config.toml
hidden_size = 96
attn_scale = 0.177
bias = "all"
parallel_block = true
optimizer = "soap_variant"
lr_head = 0.00773
max_grad_norm = 1.0
train_tokens = 127900000
Each number is 128 + 32 x the weight over its row's rms, rounded and kept within 0 to 255. Layers, rows and columns count from 0. Numbers have three digits each. The size before them is the row's rms in percent of the matrix's.

# up: layer 8 MLP up, 384x96, rms 0.185, rows 72-155, columns 0-31
# down: layer 8 MLP down (transposed), 384x96, rms 0.191, rows 72-155, columns 0-31
up72 104:074121124077125143114099128118076175098149132077116160076144101142112126133155093111178125113141
down72 118:119145128068169147137115171110149107169074082109195158128105128113083100124127121103094125188113
up73 105:114110152187127116107100152111152136165128097201135084116184039091108115144188170174127161139083
down73 093:073135174134127148097113082190122133140171132134156145123133098144131133107163087152137076114145
up74 096:167133147078101093143100118157127108107091132142129107121126102077139108133116140167172068171167
down74 107:121092165100170136158119121088126084137168142117102090169148111086137108070096124086090130139116
up75 102:122110166146104107125139069159129192138121058191118139120080101112159032155153132163106115098099
down75 084:074117151132090059137178188110110176154167165120117121116099050070127114115132123178095150107131
up76 104:115056142102106108124111173072150144125048076143180124127151114129131173149114079166112138092122
down76 107:134142209124194148112112118127117179171074162119134129077109125180142095130123154121123099102135
up77 105:113133137038145144114148129116147172119116110148150160212134133099145162061089111100104177124132
down77 097:131085154124169164115152136124186070097099101126194138126119085106126109125140075155148122087201
up78 107:125102133159116155126148155084172069126102179072067136136154138125143154198111142114120115160183
down78 119:126183086150147137102104141138147107119132118160191161126143126086179070171088074150047104189176
up79 102:065141103148144106115113119131119129095142103141096125139073118105086130140131142117152162207153
down79 103:223159088153112127065111135099109124136125142089118173140134092114146138121125054090114118099147
up80 086:133096090175100180096178176164181052167097158149120156123153170168102119113145127129136190152163
down80 087:099103107093091050152142099083097141140102158158097134156176109118093140074139174094109042109095
up81 082:112158167186089135092161173131159112110127169138115163101133147153189175115099093105075139140144
down81 081:100134101074093114164198121169133126117114131128191098168147150154171129166124168110176104061107
up82 112:123077161168066179011106131051132107083135150174154111086154107124141164144089128134134159158142
down82 119:086173145150162073128133126153130100184141125148094098118085092181132149163099098149100072158100
up83 098:192123092158108128119129095088084116065170201122084089146154142091116094124132143126105209153149
down83 086:148134189138091145137097144162166143173125049103090177137150130126169177157151100142146114162107
up84 097:120108141126203160073101089116124118143139161139127128080078121133090143176155221134110058122129
down84 103:145163171161121141139189171115143135082093107087058091092124068178162107082110064121117154171073
up85 104:165119119197123151131126176140173120182159083140087172153080106153086117129126141149164058168147
down85 125:112105105117120113083158178108138193113155166158138057102099112083133106078146124138133161115178
up86 091:061103151067152102117129139167075149105126119185126128154116144175086118149089124124099143146062
down86 088:124137086229112112184106143144151095099073105143098099096152158141128134094113098122110088165158
up87 091:114128118107142128093102094158084092147208125132128127139146130110081171085132112182072179152127
down87 083:188100044154082139133154124111083147135087127111162116130185146118177106109147176076127118070167
up88 104:168137138113163142184130125180117155123103145154150150098185152132141148098158137102138150081129
down88 124:116128119164168123126061108082155122149122148135242134105147094115152132185169131112082033104138
up89 093:131121110177133157155160158144043135066141133132147096175097079162103155128105166176170099164155
down89 095:120148146180164101116154133094109088058196143203226178075156140119146119112168096108083128079096
up90 122:096133077128070119145089089121110134073151147093090185103142136168089097126207123183134102118153
down90 121:138119155135139155151108126177153089100163161108187140112153104138131101066218111167097123140137
up91 121:101113035118111139135111135156216108135141126123157177154119117106134109117110119167105160160109
down91 121:163068079121141084124151112152146155167142168129205101177169087130160134162162128106133113129150
up92 113:123116142101103124089103164058162162149124130150093185106109170134151122116099130118118187195133
down92 118:128106061180180145142105179159183128041121139123090125161149057135112163149129118154138129140122
up93 099:183088128111135075123152143164122154174127130152217095140117120140129138060066078119136101100166
down93 098:139169152161108092153157122151160141086165136136074121080124129125121127136119098098109121080078
up94 067:111141125118162200123139148128134131156112095131154052136066122177126137165177128176170149113097
down94 086:105119115131047055182135151133121150101127116127115180089144119075110114130074095094057104132108
up95 074:114100151116099111089102115193175132156148124141223131146121126145094154139127056139139165152113
down95 085:109154128125135048141098031155112084161137134119152158118198079132129095098151131086155087120150
up96 108:161148152088113129122143156135148135115137159072161096110114154162101154108137147086075035174129
down96 070:093047125152108118122086122155122136117108081133139134120157144076149125100116152199170113104130
up97 101:108200130132184120146189139162110098153127136122112166079100101167073162129149203158108126120160
down97 106:107147156094166130132068143176146176126111124117106115134100087133091150192090148125190122143121
up98 103:147139127116170144078053161107106136107149120080128119114142083149124172136123102106084131127111
down98 098:137118152135128113173132084129126093103188101090146099118082117133109132142088078131118169098158
up99 076:095116103146076158191143167155144148185159138205104161078101131121140179071095129194146159131158
down99 068:123136116078115083079138052146182104112098122134150150118148124186160090146177119185170149082127
up100 098:067139159179149158092073072115056120111124097127132197138117100144155126146161221131150134132135
down100 098:128081099112167151136135142069146104130137153070183101140102146112157171145137074071133121128096
up101 098:098157087131141119111105141126162143106148139114161137138096118109136119142137071146116165096113
down101 108:159141160053083111104139141176148129086116148179195145122165124109192096148130129169106148154080
up102 105:143141189126133171072140172119033088106149148095132125132202138169155106104114182138125138130146
down102 117:083146105071135090084103093140167158098079096108131145142139082158102139119134108134129203100208
up103 090:137160148107147204189169147137101169117149086175096122171114071083113150138115061163138160122105
down103 083:063129109209140103151143174159111146072070143088180121144111189192131144079151138092108185192145
up104 102:168138131157171164137149144099096175123090073140133110122101190189099127171087152092088105065163
down104 100:104189120164080122111102103135090181104227154159112090131142082131174157119141092107190099126098
up105 098:116093139104108153079120113110102077123109077107139127091163124098124123173154150118186118210179
down105 099:178079157136122144130145152089103075130168120128110121113177144117147160142109156140146154122131
up106 104:140113110058133109163091103154155151153096095088104186056061161131106183082133139115152108103110
down106 102:171057133132081147050103118076094130160105144153191130109145114093155177118098159151136116150100
up107 123:114109116148072136069117152111182040154141138108131111114147135143107091099157143175176099207128
down107 116:185187215108138113115116131066124057123142128103102120128113175102133100129113121125132131188125
up108 102:108166142129223156172181121152162117116096163178181133106124184109141121121115136187140107063141
down108 085:180162136060107085109094132102141169111106087142107137187065112111090129151164100088184096161126
up109 105:030108118141131174177124112184187191067120113109142146130126082099190139141139165113103082082108
down109 113:069137062145085142163145107046125120160091137119131139135154061140198166090133163144132077094111
up110 108:121116091148122083120114123079125111189118066149116164101164122171115140100180107093156203211062
down110 106:119063170188168186128088133106127117134129173097084109216123152132123129107097092120110136145156
up111 085:168106117160174117056119163156152070118148130109114156171119111124102123116125090161109117135125
down111 101:135154138133143180136149119094118149093072144119170139098149135149112136136072181124105093111101
up112 094:146141079080149115116110129166119153126147158170139143041109120088135117145150112136160126155120
down112 099:105145132111080085178106145126128166126116176100134142169147152150146134221121173159141115124141
up113 101:113094114129151209102178136128104151142139112150106116165129082133019137155112189139151144170141
down113 099:121133204163124092136070067124112114152081119137121118193132144184175108107076103117130126094136
up114 099:108063165112137170114128131138147176085137115152137108111127106096140170159109134135096126188171
down114 089:131130098129141127093138091240050156132141161085116134160156137194080137145151110096109144042139
up115 092:145102101151171144101071125169105160082135099088151076088125081095101142102091159119152072140141
down115 105:096120132097126123032113100159173141115095171166192140106142132130082149124134138139133146162153
up116 113:117173105138139109142143121159154173130138172071137128129181101124107103108145165156132083082160
down116 126:103140111084101027118098085192168100117057118173070106202150092140108112158136115163120134189141
up117 100:106070109154162104136086202144099087099106062138125130117179128144135109191155158090193090155124
down117 108:162159104132107196090154084080129183104084064094139078114127125131121097155108111130157146163124
up118 088:050110092135118167104110169150140167057117075094117141158104114166142174149122134086063123120135
down118 096:147145173136136043114122181069188147149129160149132167178110124140133156098163106131139124138078
up119 100:129159132104131152208148133141162089125139129130138123176182068082195187134133117082135107154100
down119 098:099160142191150146130145086166155131158142156126085106123140089173076092091114124110072107108175
up120 091:065089093123145163096137134094062197102091097147133116076149152176179145125129135163156121124198
down120 080:164151101076064058110135047107102092163150138138147144139137107113102082162115190105126117167148
up121 107:130179128089206146074127158103076140136106092143118125091150156096072161193123153126083192130140
down121 112:112060090148126089157125151210155141114152214103152118157181105154094111098165123084119161108141
up122 116:133121092198157118109160072156137176131147121090095142105111134075058112141108158145120123076157
down122 102:140181103117070186097147160101127140103148109070120119144048126158130073189151135135154202159112
up123 093:106045155145133169103117128097175134074103062128101122127096138114139127184206160130176123151191
down123 095:166117068114173152142126153070152128114103110170158212147150187130101147176085107140117130182072
up124 092:120062119161138174171109160107114172116148112148113142066174097116154207151079133187163162156098
down124 086:147144137086095060127089107155097105124129100110113107210116134171111136081137109112160109100159
up125 094:142167152145140091117126158102137124118169146108149162087087160169125109148129162115102141118137
down125 088:142109139176060142124121142156081104125110112109114157138166066121200148094133072147185125178071
up126 096:109122181145124133122140141145147178149107105160078116101127087134121096143129053135092165166126
down126 096:131077165122104122094069093169150117147122117132127127135135097158092104125188171110166204144136
up127 117:094098096131122148096118126126176117154168174164101140122098183127143152095118185172087094142127
down127 114:143129176165212075091092131200156194139107177151051107168118100173134129090136115047104088106173
up128 093:152102137184138139154118085100175164130080151134117150111064125066147140161132168088129091123130
down128 091:139080146124183165113157102090151147146134144099228168097101182134162172174137106131113084058094
up129 107:074137135126133119134085124053090122186141142145142184133120123088103143201125159098114100147095
down129 098:121066099159159131148145153137095080117103154121131104132153111089139099127101128118214158101159
up130 088:096127247129140122047117157116172158151106086164133068124172205104209135155141125105110165136142
down130 092:122099151123143129125165183158157207175113115109153147085194166093119148127119130155093112065092
up131 101:106112092096150135135144164149170141107173137112169122068165150153119187109138099127159175137143
down131 097:141130136114132148080090135131154163141113141202160101110153107150132133115073105127041168118153
up132 094:063120175080157128091184131148122068112181163127157095079110100108141132068172112159107141115196
down132 110:152175138136118135155135127138119190085137160156127101084041107138101166160098101100144120119122
up133 090:149148166085202138088103113083073101166153065075114090148106095080124075127106162195128149090198
down133 085:138148102105086090135131141125129130127138118165147108140158142130144151073107145133062153094151
up134 107:123079078171116098110132171083173062117117139129110179126156170126098132180090139156163161099141
down134 108:167137143079131118194106147171102073123165152105081101135115122161059163123139156084121146055126
up135 091:089115130130163126143172208083130179101104092091109138140145130136151128146070154074151146122165
down135 087:157111087172082121053166144177108104114121102124125117139139106082131202147118088129153168103163
up136 092:147165101111154119140128114147105074089175134059178135134094131094123080187081126186147107173138
down136 092:127143176136122114167114152142139123149148130120138140137119146154097172073101153117163161140106
up137 096:139172189160145150116190126117110099125104153122088116135193171143173109085117113130144133123145
down137 098:152131070145155096160188171123102144107175081117140124163130133155134157120144091144175156122158
up138 109:106130133124172129110098115066183195125144086189150130094158165192132110108134130166068117147123
down138 113:125157163160151121124135075094153106185183149169099064107164115095092167122075120114136051138113
up139 096:131131139127140116073107099177099075094154091098115135045159124118153094096116173100164151137117
down139 096:111183119139078123121153143195068174109085150109121129106113097087166133162139108177129127125066
up140 098:170096115134122108104144102158116135120162122123080187082144092101129115109107074081089104132180
down140 087:084179155159114123108158151198161139104136122166111116143115173145102142212149201128155141106105
up141 098:115139156103134112112146115088130131199163103166113115147121149097139169174134152104174159068183
down141 076:102097137140161177187124169154128158128094137173121145101070151157085122143170104147120149091123
up142 104:053164092148172166124129082160141145094122166123096184139123172144101126178182137190156076169145
down142 101:135142144159125140136132157108134120131142090132129116128085115173072137096071188049100184147110
up143 093:095150154155137112085036090114144166104122155126099095125172109104093204143115110135143088099132
down143 091:170100160115122144172127087123101165132186139098173178108187129116140133119163183141152131114142
up144 087:178095154138131075140103196156135112092072165108141133112087058124073119120182113121163130130153
down144 087:142109147085131155080163116187134164100085072086152166166188117103163136115169147113181129086081
up145 097:086132136108110050129118189104106095100083154118109151148103155122142129162112174130205098117139
down145 096:155112160124078152192209174113153145140122100073085151108142096158093155098070150147135112171089
up146 106:150116173174157130120125147138121069139132115098109127124130089180090141105177105116079116131128
down146 096:109085154108088158130145172102116176109200080144136115126097129108072114137138138095154101156129
up147 104:157109146127158130110134124166057130094129103111127134088125092109165163088159161108155097177113
down147 100:150119172130201085135149112154182149169124194180074132138182084143090136113148131136124155117176
up148 094:156157179127145204100145148177151125150134093123136126156143030079146055125117099158125137141150
down148 085:084142152114111109172142186098142115190096139165134110132178198149141135081082117115117093125118
up149 085:153132114139121100126118110110160124062146146112110134102120157141203116136119178151154130107152
down149 094:153139134126099156081106150141170121128127102134124150125169126126161200136178163180121117114121
up150 099:127123112115117135135166150117129109112175160085188074101120154120203133189092192128114151075197
down150 090:090163150137130133099136124118131104105103087164111085089066091200189126132146084143079165128159
up151 119:128161139147126085112157059077146150161147138143109084156095123128088119171119115130105154161147
down151 110:126120095141111128089176187158075111099116114148178142148116063111094111166115124122152127191118
up152 083:122152186167151145072109144136206064120155216136092148191125137115168132120131137155108137123101
down152 081:166146083096151159089146216164152133124099100102187145156193120160101129179153152119149124103089
up153 093:136110074124100159179131153109121174108112085115142102203128152150171137130130099129041146111158
down153 078:135161088131091081154118051196166109129124126109164147142121148177107095148170191106177130142138
up154 103:129102117137148145110130156152181122153138103159112106052052145134187107102142138123139146217090
down154 103:141128137115065137128117146139180155164124112150106103077119168088103148093127150158135132120097
up155 112:123139091086115144141129150165124117124168077044133113110131170133137123162195141082117129108125
down155 121:176110103122102173087190191136125138098123076149168104139116090194166163134180146121178086104170